Each number is 128 + 24 x the weight over the matrix's rms, rounded and kept within 0 to 255. Layers, rows and columns count from 0.

# layer 2 MLP down (transposed), 320x128, rms 0.154, rows 147-164, columns 0-127
[[163  88 138 122 183 110 143 129 105 107 130 175 148 176 149 123 176 109 125 131 160 151 155 115 130 138 136 106  94 165 138 121 118 143 109  78 105 135 121 134 145 171 117 147  95 143 131  91 129 135 163 115 120 145 115 115 149 162 181 104 132 130 136 120  73 162 142 128  95 108 115 136  80 145  97 124 151  74 118 124 152 142 100 106  99  98 122  89 189 144 111 151 134 126 122 135 129  97  98 112 144 120 126 108 135 125 115 135 152 103 143 143  95 130 135 134  86 136 136 112 126 118 141 139 132 133 159 117]
 [113 145 160 106 155 114 158  83 125 125 111 107 120 128 125 109  84 133 107 153 108 146 130 107  55 129  96 117  82 102 126 108 151 151 142 152 169 140 118 127 164 102 134 131 105 119 132 183  89 132 142 144 145 137 180 135 115 125 141 133 158 151  89 148 112 129 152 102 146 137  95 147 102 121 129 145 118 119 147  88  99 107 121 111 121  87 111  78  95 128 161 140 128 136 104 109  90 102 169 108 113 152 126 117 111  98 186 154 123  99 129 134 124 166 159 147 127  61 125 148 140 167 100 112 125 123 141  98]
 [110 125 151 141  97 133 140  96 132 142 138 143 129 103 130 117  94 122 122 164  86 127 151 155  77 139 134 123  91  95 140 183  94 110 127 152 116 160 121 116 106 119 118 167 137 144 115 124 128 148 182 108 116 116 120 149 143 124 143  80 107 119 116 138  73 128  93 146 149 128 117 130 115 127 135 142 155 125 151 123 136 141 112 149 114  98 136 140 144 149 116 131  92 100 133 147 124 127 125 153 150 121 136 125  89 129 102 161 146 134 116 136 147 126 111 143 149 117 122 118 180 104 133 103 101  94 129 149]
 [134 125  97 132 150 146 123 138  97 165 154 150 146 116 151 142 145  94 105 180 109 135  92 134 189 164 152 102  96 150 133 128  90 104 168  98 113 147 130 165 142 112  93 144 140 144 148 113 142 161 119 129 111 124 118 121 152 124 143 129 125 133 127 167 137 107 149 135 115 113 112 128 170  92 121 109 151 119 137 122 137 158 147 131  96 115 107  87  76 123 126 138 148 140 119 144  99  94 119 127  71 147 132 107 105 111 109  83  94 126 134  80 126 157 130 132 176 131 136  92 119 168 149  83 136 117 111 157]
 [197 121 151 121 157  89 160 131 113 153 110 136 139 113 147 120 163 146  84 111 143 118 141 115 111 163 140 125 131 144 126 144 175 158 181 150 107 128 157 115 133 112 117 124 149 119 107 119 122 125 144 118 163 179 164 101 146  99 136 153 118 107 143 163 151 123 165 125 113 120 112 125 113 147 147 111 154 177 157 150 180  91 101 151 116 134  44 140 139 139 151  89 118 131 129  96  87 130 132 125 120  97 134 102 145 170 153  64 122 128 106 146 104  87 129 124  78 116 105 133 159 127 178 138 153 126 122 135]
 [105  91  95 131  82 157 144 152 108 124 110 134 121 122 167 126 119 104  90 129 140 144 178 108 140 141 140 144 120  98 138  99  78 135 130 122 169 147 143  85 149 148 109 146 137 130  97 101 154 145 114 168 154 140 106 142 146 147 142 159 174  88 107  89 117 129 153  93 115 133  95 125  83 158 148  88 150 154 126 134 134  86 162 166 171 105 123 185 137 149  72 137 151 127 138  85 109 143 105 122  89 121 147 130 113 165 133 111 160  87 106 122 140 148 101 150 126 124 145 142 125 144 161 150 112 127 135 111]
 [129 151 123 113 112 115 128 131 120  93 121 158 139 127 101 121 162 146 140 157 111 135 124 127 121 114 144  99 142  96 110 153 197 132 120 117 158 124 135 105 148 147 105 137 118 120 125 128 148 143 125 122 143 139 102 134 142 109 113 148 101 145 105  81 166 148 102 117 124 131 120 130 150 118 114  90 140 154  92 122 131 130 129 144 138 176 185 141  92  84 104 169 145 140 100 123 157 113 189 152 139 129 146 105 124 157  80 143 125 115 150 108 135 131 138 119 117 134 134 118 145 139 152 118 143 113 153 123]
 [151 100 138 135  86 112 135 109 114 126 120 119 119 151 133 135 114 145 139 123 135 108 130 132 136 149 158 110 100 124 130 122  99 149 172 149 149  99 126 107 124 112 112 137 135 122  86 121 156 111 128 133   0 104 119 126 122 116 148 137 166 214 128 186 118 149  98 155  94 159  90 140 134 101 148 149 113 172 106 123 131 169 101 134 141 104 122 148 236 153 108 124 128 142 132 108  95 118 152 136 133 137 148 141 107 117 144 110 141 111 147 124 130 126 126 140 135 134 172  86 128 104 148 143 140 102 119 156]
 [103 139 154 158 143 133  72 107 120 107 118 121 149 117 171 146 101  88 109  85 141 136 130  98  86 140 108 112 118 100 119 124 144 108 144 133 147 160  95 164 111 121 118 138 158 154 118 159 153 109 158 127 187 140 146  92 141 135 137 118 181 101  97 157  93 123 126 136 150 124 113 125 139 136 131 134 111 171 124 122 162 132 138 122  86 139 140 120 106 169 127 123 191 117  79 122 160  91 142 147 129 148 123 153 132 103 143 103 156  81 124 148 121 104  91 159 123 133 139 161 177 127 133 118 138 131 151 137]
 [152 170 149 150 166 156 131 123 175 123 121 125 134 126 145 174 135 114 114 106  91 115  86 120 135 151  99 119 141 160 152 107 147 146 136 115 134 131 131 151 137 143 119 149 117 122 112 133 143  87 131 143 187 159 145 137 133 100 107 138 131 103 116  97  93 165 127 135 183 105 103 128 114 189 123 121 148 138 108 131 118 114 139 122 130 119 119  69  58 144 143 149 102 127  97 120  76 118 179 150 160 137 151 141 169 107 126 125 149 126 159 119  91 133 149 113 160 110  89 111 107 107 158 108  99 154 124 152]
 [102 130 110 114 137 135 129 117 115 108 136 140  95 152 155 127 133 153 106 121 163 122 124 142 145 107 117 134 138 112 129 109 192 110 139 142 137 140 118 117 111 101 112 145 142 103 107 118 108 157 114  94 127 133 145 134 168  86 128  82 108 154 114 128 128 100 119  90 172 161 118 113  95 129 117 141 112  90 154 142 147 163 167 148  89 155  79 150 136 126 132  83 151 154 111 125 163 139 101 141  95 158 154 128 150 110 129 127  71 126 129 149  42 150 146 151 130 129 129 106 123 110 161 122  76 135 124 136]
 [120 127 110 163 165 160 115 107 125 130 128 109 164 109 184 153 152 154  68 109 169 135 100 171 165 163 130 124 120  97 117 145 157 125 146  91 106 127 118 131 129 173 114 149 159 171 120 167 118  99 158 146  96 143 156 143 107 124 161 139 157  78 116 156 146 129  93 152 121 116 158 126 119 119 131 150 129 142 178 126 197  97 147 109 119 122 130 154 129 152 114 109 108  28 125 137 129 133 116 116 127 128 160  87 182 119 149 130 105 139 103 115 137 130  84 123 112 105 129 125 105  77 118 117 126 149  81 120]
 [ 99 136 138 119 128 128 136 125 134 101 121 150 122 119 128 160 114 124 150  98 140 160 143 102 130 137 150 132 103 148 176 161 144 133 121 129 137 128 115 123 156 134 109 142 117 164 113 123 130 153  92  94 102 133 129 114 146 145 135 148 130 115 140 185 111 149 146 101 125 118 112 139 104 129 141 118 135 148 131  89 121 143 129 116 111 147 140  33  41 117 166 142 153 133 130 155 134 131 116 142 129 136 108 146 103 129 131 138 125 133  95 133 104 122 142 120 134  76 111  99  99 124 115  75 109 135 143 130]
 [162 132 131  95  98 156 120 126 138 134 140 125 141 131 101 148 140 137 128 153 160 143 150 137 121 112 158  81 150 151 147 176 108 105 113 111 132 145 145 133 155 135  97 108 133 110  97  98 134 103 111  97 111 134 110 141 105  84 172 129 121 166 128  94 150 126 126 113 159 125 166 103 157 102 149 145 129 131 141 134  95  98 119 110 109 173 128 170 145 152 141 152  90 114 134 116 116 136 159 154 119 128 113 132 105 157 140  88 130 152 123 114  82 117  80 128  90 126 121 152 161 156 133 136 158 100 141 155]
 [134 102  87 138  91 139 120  92 143 111 143  79 142 103 152 124 131 128 166 107 143 108 156 134 119 119 105 131 113 108 111 184 101 144 117 127 155 121 140 119 101  92 128 102 153 149  99 170 151 137 114 118 139 107 109 114 149 119 147 144 129  95 133 113 195 157  92 141 121 114 145 135 139 112 142 125 130  81 146 165 135 113 125 148 112 161  95 131 211  81  99  98 129  86  97 146 197 138 126 117 111 143 178  91 101 107 115 128 158 101 142 121 118 134 115 112  97 163 153 110 116 125 133 149 111 148 134 129]
 [116 137 122 120  99 135 135 139 116 117 110 140 139 124 154 147 139 109 125 114 107  89 131 105 121 121  94  88 127  94 154 168 125 117 150 105 136 125 133 111  71 138 163 148 136  92 132 124 119 125 133 130 186 105 106 127 119 117 131 188 127 122 168 119 127 142 133 151 104 107 151 142 120 178 132 149 129  98 135 116 162 119 150 134 113 139 128 170 255  98 143 126 137 161 151 106 139 148 133 115 125 121 169 151 144 137 141 125 133 109 125 103 136 117 125 131 124 129 116  94 119 120 156 142 116 102 150 144]
 [138 109 134 138 181 132 101 138 122  99 120 121 147 103 129 119 107  90 107 158 100 125 146 115 143 128 134  91 159 184 127 124 134 142 171 109 118 132 130 125 141 154 115  96 131  90 103 158  98 141 118 163 105  87 127 138 162  79 151 138 123 101 136 128 102 122 166  95 130 126 124 135  93 140 109 159 115 121 132 115 142 112 147 165 160 128 167 103 138 150 141 131 128 139 118 119 121 139 168 114 124 146 189 122 102 146  86 121 126 118 142 149 182 143 129 154  88 164 164 121  98 124  93 114 108 129 178 115]
 [147 155 141 106 136 120 114 109 114 126 132 150 116 150  86  98 142 123 144 114 118 112 145 129 105 132 121 107 169 123 149 106 128 140 101 142  78 107 138 121 154 130 137 118 122 114 131 119 128  83 166 132  97 129 103 113 117 103 101 146 125 172 107  80  79 122 165 152 142 142 177 105 145 134 130 126 143 108 117 148 108 143 107 151 150 139 107 134 123 106 118 135 135 144 151 157 108 138  95 145 111 108 126 186 123 167 187 131 160 127 101 154  71 111 140 142 168 113  90 164 127 169 154 134 133  86 122 102]]
# layer 2 MLP gate, 320x128, rms 0.169, rows 148-165, columns 0-127
[[144 115 110 114 177 138  99  72 145 147 116 131 167 116  97 138 132 167  84 156 141 151 165  97  91 148 136 142 147 122 148 129 153 169 193  91 130 119 111 158 182 145 171 106 128 134 127 128  97 117 120 151 112 158 116 125 126 138 130 189 139 160 113  84 128 147 109 115 103 126 136 152  78 112 151 115 117 110 139 110 113 125 127 149 118 111 117 122 120 153 126 138  91 120  65 106 118 173 174 118 133 149 118 121 155  85 135 133 102 113 100 131 112 149 142 157 128 128  87  80 124 105 125  86 133 153 118 123]
 [108 144 108 109 148 154 157 134 127 121 103 134 118 129 111 165 133 149 141 142 180 173 122 119 172 144 122 138 178 122 123 110 140 161 138 108 118 141 137 135 143 137 136  97 135 120 162 121 118 119 101 120 138 167 156 113 121 143 119 129 150 114 145 122 133 107 160 127 131 154 126 154 142 100 121 155 124 142 113 139 100 132 134 143 137 161 122 153 153 108 135 106 138 146 140 164 102 143 139  61 127 120 154 139 147 114 142  94 113 133 131 137 132  93 156 117 144 127 142  79 134 168 100 125 136 179 159 100]
 [147 106 136 139 166 140 155 108 147 119 147 165 149 104 105 148 143 120 117 134 138  86 102 139 184 154 123 106 134 123 121 139 129 116 163  97 127 135 126 151 128 124  89 130 104 176 175  95  87 100 125 152 134 111 144 139 194 128  99 132  95 129 122 140 133 115 138 119  93 143  82 159 156 111 170 114 129 114 138  89 165 155 107 142 116  91 128 122 127 146 122 117 130 167  90 120 129 109 131  77 105 145 106 144 137 114 148  91  95 157 147  97 148 128 136 142 152 144 163  65  96 148 156 162 158 119 142 163]
 [ 88 138  92 156 117 153 108 160 138 120 103 141 115 118 122 124  95 125 149 161  93 139 103 141 138 136 122 182 189 104 118 132 103 113 105 108  83  78 129 188 165 143 120 100 120 131 123 139 124 132 113 133 105 133  86 151  90 145 126 110 136 172 113 104 149 135  98 158 133 140 114 142  98 130 125 119 160  88 184 155 119 168 198 100 143 147 171 147 110 121  95 119 137 128 112 140  97 107 153 127 159 185  78 116  90 123 119 152  98 144 114 137 144 117 165 102 119 114 104 164 104 159 132 129 149 117 174 170]
 [153 174 126 122 114  77 155 141 103 121 169  89 149 177 121 146 141 119 133 131 129 132 137 129 118 146  89 152 134 103 124 138 152 135 115  96 166 112 145 104 119 151 121 120 115 110 103 115 105 157 126  73 129 142 142 142  98 117 114 125 150 177 131 112 170 144 176 115 130 161 140 125 150  68 126 126 100 106  89 137 163 118 108 122  97 157 106 125 184  99 119 108  86  89 147 120 114 135 116 104 129 126 159 176 145 140 142  74  60 114 102 179 141 141 125 161 135 157 133 153 170 106 131 136 114 161 155 126]
 [175 156  94 136 136 104 136 139 123 115 136 150 149 115 127 127 155 145 130 147 158 119 129 120  86 139 138 183 154 131 149 140 143 102 153 130 145 168 114 161 157 104 139 111 129 144 121  74 149 159 105 117 130 117 113 110 101 147 157 171 145 133  99 115 132  91 144 125 130 132 134 111 140 117 153 149 128 141 104 101 145 119 135 141 120 130 136 153 143 130 119 153 125  98  99 137 127 130 126 112 119  95 134  96 117 178 149 120 141 147  91 135 149 105 136 108  90 133 154 136 131 115 104 132 121 118 149 159]
 [ 73 150 177 108 168 163 117 122 125 136 126 143 113 121 128 158 100 110 100 115 169 143 142 167 137 159 102 104 187  90 110 132 177 116  86  97  95 148 152 148 143 113 133 102 173 175 158 106  70 114 115 164 170 134 143 156 119 143 118 142  84 104 152  88  97 111 149 159 178  98 147 170 111 152 166 101  62  77  72 138 136 101  79 124 107  96 143 142 154 103 147 121 103 147 119 123 119 144 144  92 204  79 140 165 111  98 147 127 100 148  95 144 112 104 128 153 113 126 135 120 106 134 138 102  90 159 105  65]
 [142 141 104 122 137 182  88 107 172 120 121 150 132  89 128 162 142 123  95 149 176 126 113 138 131 165  72 106 144 120 121 131 118  70 109 173 103 137 169 156 174  94 151 156 137 130 138 164 131 112 117 144 114 111 148 132  86 111 112  78 109 156 123 118 103 147 120 144  84 114  84 155 144 155  91  95  88 151 120 120 136  94 134 113 118 129 138 157  91 125 173 152 104 149 110 151  98 132 122 154 133 140 137 117 117 146 102 130 123 164 111 155 162 106 136 105  81 134 129 124 159 132 159 120 130 130 111 110]
 [163 126 116 170 166 142 128 124 152 148 107 117 140 137 103 147 102 171  76 132 114  98 126 115  97 145 150 116 167 151 145 127 121 161 147 126 111 146 150 184 131 173 169 135 137 138 100 135 118 108  94  88 153 118 119 146 163 129  85 150 125 151 108 104 164 172 109 105 166  84 159 101 111 151 154  96 151 114 132 137  91 144 129 102 147  92 112 104 122 149 132 157  95 103 111  97  93 124 154 156 140 134 146 123 168  85 166 110 138 124 133  94 107 153 158 145 135 121 134 102 109 138 157 104 131 149 123 151]
 [160 109 147 137 131  90 109 127 126 130 117 156 137 135 165 127 134 109 151 154 157 125 130  82 146  63 140 129 136 128  87 131 106 108 153 109 109 126 127 145 113 150 140 106 154 157 133 123 135 110 137 152 133 173  89 102 102 115 144  89 147 150  84 110 112 172  61 128 129  84 133 116 138  98 176 131 109 116 148  79 111 170 116  85 145  96 132 103 130 151 148 121 126 142 170 122 145 183 133 122 165 140  67 116 113  97 148 148 146 114 161 130 138 119 139 143 107 111 160 154 102 120 107 147 127 145 141 149]
 [151 156  99 139 139 118 138 100 135 101  84 131 123  82  92 110 119 120 118 168 182 123 153 138 100 134 163 138 139  96 137 152 110 119 159 152 147 148 116 180 178  59 148 165 118 155 120 115 127 119 170  77 142  98 146 159 108 130 122 142  87 131 138 111 104  78 117 102 116 136 143 147  95 117 142 102 130  97  94 108  74 195 144 161 121 150 144 120 162 127  89 141 149 130 122 120 167 185 128 134 108 135 146 104  99 125 123 101 138 117 122 127 138 119 128 171 181 156 119 112 186  80 100 103 103 113 113 182]
 [103 142 158 126 164 165 123 106 116 114 134 119 146  98 117 171  96 120 141 125 145 122 119 103 101 130 116 140 121 118 150 129 144  90 117 125 123 108 119 166 140 118 112 127 117 123 113 119 143 157 118  91 117 126  88 132 100 144 139 133 133 143 146 148 128 148 145 103 165 122 134  94 116 132 164  81 148 137 126 108 129 139 125 100 129 134 111  94 160 129 151 134 153 191 151  89 134 158 125 113 135 151 117 156  97 120 145 150 133 120 118 149 104 131 151 136 135  96 122 145 101 107  98  84 119 133 141 132]
 [ 99 120 123 135 164 127 132 109 142 138 112 119 121 141 165 133 106 138 108 158 115 116 150 125 133 158  96 178 149 109 144  88 139 163 134 145 125  99 129 120 119  94 155 109  92 135 145 117 148 135 161 147 120 111 132 129 113 124  96 131 143 124 123 151 127 167 140 133 102 121 120 153 125 147 169 115 119 104 153 123 175 155 152  88 163  84 119  76 142 109 129 135 138 151 111 153 118 122 114 114 113 108 113 161 152 103 118 132 159 105 142 136 129 117 179 113 131 117 108  95 108 147 108 139 123 150 106  94]
 [153 126 108 139 142 100 112 122  74 173 132  89 150 168 106 117 150 104 157 150 134 131 111 154  92 143 115 133 124  83  90 167  97 138 119 114 106 109  80 127 115 108 156 115 137 133 104 156 108 213 128 155 158 168 116 120 121 149 152 191 156 122 133 162 134 121 105 141 144 121 121 148 141  98 144 164 145  74 157 145 118 158 126 156 135 120 116 126 189 129 111  90  96  72 124  98 131 111 114 136 152 123 153 105 148 121 116 112 142 140 116 183 138 113 110 106 139 155 105 118 133 132 124  86 150 116 165 140]
 [130 144 111 113 163 139 144 120 156  94 140 137 115 121 132  99 112 169 113 107 135 145 161 173 109 146 151 129 112 142 109  68 132 131  95 134 175 109 116 139 160 101 100  96 160 156 114 119  83 152 150 136 123 127 125 122 126 138 126 102 169 109  83 160 126 128 147 108 141 168 119  89 135  97 169 100 106 151 118 119 117 104 119 125 130 131  96 109 150 136 132 153 123 128  98 100 156 148 135 105 127 136 163 132 126 142 136 154  90 150 167 143 128 121 134 105 141  91 128 137 109 114 124  91 129 148  91  87]
 [146 113 134 119 166  95  97 145 135  92 146 135 149  75 123 132 106  95  87 156  94 112 137 109 132 150 131 129 198 149 128 112 137 137 170 137 136 133 149 153 171 156 131  94 136 132 103 128 143 111 142 152 122 114 105 101 184 115 162 126 152 130 148 101 130 112 120 125 119 119 115  74 127 145 112 145  98 115 141 102 126 141 141  98 130 113 151 111 148 163 189 144 126 154 129 128 133 173 139 134 137 121 166 106 107 128 112 129 147 123 152 137 142 117 158 149 116 146 148 117  83 147  78 128 126 142 165 117]
 [146 124 123 118 132 134 119 139 110 137 139 131  94 133 128 127 138 137 141 121 143 106  93 132 122 139 123 174 180 149 140  92 119 101 129 166  89 107 121 144 193 108 119 145 145 127  73  96 124 110 145 139 127  97 114  93  98 153 159 109 145 136 109  96 112 138 128 127 162 138 108 124 134 152 112 115 120 118 125 110 136 136  55 122 129 153 104 118 142 102  92 159 156 115 160  98 117 133 120 123 163 113  90 134  89 145 180 167 131 128  92  96  55 118 121  67 124 134 145 164  85 117 120 111 162 106 141 148]
 [ 67 140 133 122 141 113 131 117 151 141 154 138 148 153 149 187 104 136 128 130 112 129  95 167  77 147 128 118 135 139 112 153 125 129  97 108 148 126 108 135 136 101 131 118 125  96 111 130 130  72 106 101 156 128 151 138 143 112 121 118 147 172 132  88 155 157 186 150 145 122 100 106 137 146 112  79 109  91 151 137 149 118 165 121 132 167 112 172 117 132 115  92 150 168 121  97 164  78 129 105 111 119 106 137 123  84 110  92 162 104  80 149 135 134 127 130 119 144 104 145 113 142 119 141 153 108 144 139]]
# layer 2 MLP up, 320x128, rms 0.154, rows 148-165, columns 0-127
[[101 161 105 134 149 137 144 101 125 172 151 151 110 128 125 154 129 158 130 126 140 120 139 115  88 118 118  84 125 129  86  99 125 170 140 127 102 137 112 140 178  62 128 138 124 135 131 137 147  91 119 108 127 143 156  92 160 149 161 104 127 110 150 123 130 169 118 110 143  84  83 133  99 126 149 107  94 152  97 104 112 158 128 154 104 118 112  99 120 147 150 140  74 113 108  94 126 118 177 108 134 124 161  89 169 129 140 130 127 129 134 141 136 147 160  41 111 107 153  84 137 116  95 107 132 127 129 117]
 [180 150 114 106 139 155 144 166 153 125 145 140 136 103 130 131 129 113 105 103 130 105 127 141 108 155 107 163 128  95 122 142 127 114 163 124 116 149 140 112 124 118 125 150 129 121 118 120 131 150 171 108 127 102 152 179 135 123 122  89 116 115  77 120 101 143 112 115  97 107 137  77 121 134 111 138 136 133 118 146 148 109 120 169 119 124  86 105 113 144 123 144 136  85 125 124 133 112 127 144 107 115 110 124  98 118 125  95  93  91 108 148 152 130 107 170 120 134 101 115 147 103 151  91 171 116 136 149]
 [100 179 141 141 124 125 107 127 135 149 134 113  99 126 146 124 167 113 136 136 140 103 123 127 155 132 119 123 113  75 119 126 153  91  85 134 116 121 101 141 134 121  92 139 154 138  86  81  98 150 132 133 127 100 133 126 149 167 148 108 129 139 116 150 148 147 160 155 142 104  74 119 161 113 143 119 147 138 117  82 129 146  57 144 140  94 126 107 127 144 106 108 103 160 140 110 108 174 115 108 126  70 145 158 132 128 124 132 152 119 140 134  92 114 151  89 172  74 107 102 116 116 174 138  93 104 159 111]
 [153  94 148  99 126 123 140 101 129 174 125 140 143 110 164 117 107 121 137 123 158 115 125  92  98  96 172 160 130 123 138 122 147 139 100 116 102 135 158  80  50  95  83 133 121  91 156 132 105 124 159 170 116 171 139 124 135 113 103  79 110 118 151 106 121 169 126  94 117 127 140 131 144 114 171 107 121  86 121 104 116 201 141  92  98 133 105 135 130 169 117 108 108 110 153  93 146 123 143  89 109 114 124 149 171 141 125 131 133  94 125 157 110 166 100 158 109 176 109 107  63 103 144 139 142 121 125 124]
 [124  72 155 121 143 122 118 113 153 137 128  98 112  95 172 138 138 147 155 114 146 105 131 125 140 138 108 113 147 113 161 185 147  92 123 139 113 134 127 156 158 127 126 123 123 107 151 151 126 115 132 127 135  91 202 133 136 137 176 146 115 152 110 188 110 139  94 110 141  93 125 143 108 155 136 131 165  80 122 111 114 147 127  80 156 121 151 120 117 130 153 131 169 111 108 142 122 126 146 142  87 116  83 143 126  74 129 113 138 146 168 140 108 121 122 158 139  82 115 133 146 111 173 128  86  86 142 119]
 [142 164 135 132 141 106  98 155 152  46 127 137 107 112 140 146 116 146 127 117 156 131 129 127 131  90 105 122 139 150 114 154 119 117 141 114 152 147 146 130 161 111 107 106 136 110 140  98 154 110 127 114 120 164 111 134 113 112 139 123 145 144 126  95 135 117 112 135 152 121 111 162 111 146 118 131 159 170 109 143 100 151 161 153 113 146 143 138 100 131 125 157 121 141 120 116 108 137 120 100 130  89 115  95 133 147 101 139 146 132 118 154 195 101 116 118 121 152 124 126 135  85 137 143 116 104 162 125]
 [167  96 111 120  82 108 145 107 118 152 154 117 122 143 131 113 147 169 148 116 125 106 119  79 139 131 138 138  40 151 119 118 115 161 179 174 132 159 117 131 105 114 154 168  93  95  65 139 195 126 155  84  99 119 142 109 170 101 165 153 171 166 157 157 121 153  78  77  45 151 110 121 145  99 116 141 178 158 166 109  98 161 138 113 152 109 130 136 119 153 122 152 159  94 137  99 125  86 151 166  62 178 123 109  99 146 144 121 163 122 144 135 166 156 120 131 132 131 117 125 134 114 114 121 186 112 128 177]
 [137 136 115 129 115 172 153 104  75 110 140  89 113  96  98 133 125 156 122 113 135 146 168 121 107 102 157 140 125 149 127 130 122 111 130 155 107 154 140  93 144 127  75 133 145 138 127 144 136 116 154 126 124 150 133 139 153 147 151 136 167 100 164 155 126 132 121 153 101 150 115 119 156 110 108 153 128 122 129 130 138 114 110 152 131 120  98  97 162 123 134 144 139 161 142 136 131 118 164  65  65 128  99 143 167 110 143  83 152 131  97 134  90 128 156  96 108  92 156 108 151 106 112 170  93 128 126 149]
 [136 152 100 141 152 126 120 167 136 147 141 171 154 107 128  97  94  91  89 150 128 119  86 132 140  81 173 124 164 166 130 109 127 146 139  91  91 116 149 131 145 128 135 144 147  98 109 142 106 139 123 145 120 147 116 182 120 155 116 109 157 120 150 142 116 155  98 106 126 101 100 111 112 134 112  95 127 146 124 118 135 128 156  77 136  83  99  78 133 157 103 169  94 153  90  84 102 169 169 150 122 147 149 127 183 122 136 152 151 157 166 137 111 102 146 106 145 139 102  87  94 176 127 115 119 108 142 148]
 [126 159  98 107 144 117 125 107 158 119 172 124 142 138 111 146  92 156 128  99 169 111 105 143 129 139 142 146 137 131 147 150 123 151 107 109  70 163  96 142 134  87 115 146  87 139 164 128 115 129 108 109 115 140 128 120 114 136 100  97 125 134 150 151 122  92 144 116 136 116  96 114 120 148 103 117 160  74 138 131 138 121 161 163 162 115 117  74  93 108 124 129 187 153 105 112 100 145 165 112  72 154 128  94 117 137 105 141 156 140 107 106 138 128 125  76 108 148 141 176  86 139 128 106 145 126 132 132]
 [120 164 149 113 110 141 142 124 130 134 154 141  99 129 128 153 143 133 164 169 142 121  97 183 117  98 115 159 117 139 115 148 119 138 134 141 114 132 135  88  88 130 126 145  74 121 134 167 162 110 130 122 133 108 124 107 165 105 175 121  90 134 113 123 180 162 171 118 157 172 148 176 138 144 133 126 137  98 191 110 181 145  82 104  71 138 171 129 134 133 139  97 160 138 146 138 153 142 111 122 169 106 119 144 126 121  82 143  90 126  76 138  75 130 159 111  96 138 119 177 157 140 101  88  92 159 140 117]
 [135 117 172 123 106 153 123 113 140 102 135 148 134 102 114 143 116 111 128 118 138 168 144 145 115 129 101 148 106 127 201 145 142 112 139 110 128 118 136  94 158 106 111 132 114 122 138 155 148 131 110 123 131 133 115 138 137 119 140 128 137 113 136 159 137 142 143 125 145 125  92 141  82 176 130 121 156 160 115 113 119 140 117  96 132 128 180  97 110 100 139 151 153 151 135 112 132 129 131 109 115 172 123 161  90 129 139 127 151  97 132 149 119 143 127 118 125 128 125 124 121 141 131 102  99 116  83 108]
 [111 127 138 116 125  91 136 110 176 147 142 100 142 112 124 128 138  95 113 117 142 152 111 197 135 140 129 126 148 135 125 154 137 154 127 120  56 124 173 122 134 132 138 117 113 109 130 144 145 115 150 104 129 166 109  98 146  83 146 108  96 148 139 125 151  96 133 111 112 151 137 150 138 147 162 120 118  79 177 121 134  88 155 109  96 157 102 134 105 132 153 146 137 111 103 120 129 125 132 129 130 143 104 133 119 124 121 100 146 135 107 165 148 121 111  58 124 121 130 161 108 140 110 114 149  94 125 152]
 [101 180 205 137 140 158 126 110 127 143 131 117 151 138 147 119 123 185  92 148 129  93 155 161 144 130 158 111 135 119 163 107 136 108 111 160 124 130  95  95 185 110 122 157  77 110 119 130 166 134 127 112 129 107 150 153 143 170 147 172 103 119  92 134  90 115 195  99 133 140 152 122 139 140 116 121 136 149  89 111 141 121 126 127 125 133 168 158 108 135 127 131 137 118 132 134  72 171 158 139 114 118 119 152 154 135 163 191  97 107 128 120 110  95 125 142 139  85  49 120 135 132 124 100 128  98 163 100]
 [122 124 109 109 102 111 138 151  88 128 122 136 122 164 153 173 141  97 122 142 125 101 139  95 151  95 137 110 143  78 140 113 134 104 157 131 119 123 114 155 124 141 133 107 131 160 117 145 163 143  95 175 129 117 105 116 134 147 158 159  99 123 179 103 120 156  82 144 116 110 118 104 168 189  85 154 128 106 132 145 114 104 114 140 157 147 150 104 146 128 173 106 134 126 168 107 133 152 127 125 137  90 142 124 145 116 108 108 190 120 103 118 103  95 109 121 129 145  86  81 161 119  92  86 115 133 164 125]
 [121 138 149 141 145 113 131 148  95 140  98 112 103 115 135  78 127 118  89 152 143 101 152 132 113 120 158 129 114 156 119 101 109 140 128 129 140 137  76 145 148 131 151  67 135 141 106 123 106 162 152 134 153 156  82 152 140 120 137  95 110 129 143 157  99  78 151 121 157 136 123 137 137  95 141 161 156 139 155  91 108  99  93 157 133  94 172 133 132 141 139 105 132 110 121 105  86 180  80 159 124 102 106 134 157 121 113 138 141 150 123 166 147  89 149 120  86 118 151  82 163 129 152  74 148 136 142 153]
 [131 103 108 113 143 116 144 109 138 177 126 140 117 102 117 106 107 106 145 114 112 119 105 144  76 126 129 119 164 115 159 142 155 167 131  75 118 106 202 129 112 137 139 117  97 141 102 131 182  72 115 106 122 118  61 115 115 101 148 151 132 155 124 104  81 140 150 154 139 112 156 106 117 118 139 120 134 156 125 133 114 156 127 144 112  90 110 145 140 120 119 125 136 169 147 166 120 149 114 121 154  85 159 137 161 106 199 132 124 130 120 154 104 134 166 139 138 140 134 130 132 151 113 126 129 111 113 120]
 [103 138 162 131 135 145 150 162 128 154 150 135 109 137 128 140 128 145 128 113 138 120 143 131 166 138 104 131  78 106 146  77 109 151 112 105 120 136 129 110 126 133 153 147 126 134 125 117 128 112 143  98 145  98 152 125 143 133 119 154 118 102 106 135 141 178 123 108 112 118 110 136 153 143 165 135 123 154  91 144 142 136 105 136 151 145 172 134 145 139 147 143 117 148  91 154 144 117 121  81 167 188 183 178 110 151 163 175 119 118 139  99 126 126 151  91 165 132 135 133 127 150 142 105 118  99 107 153]]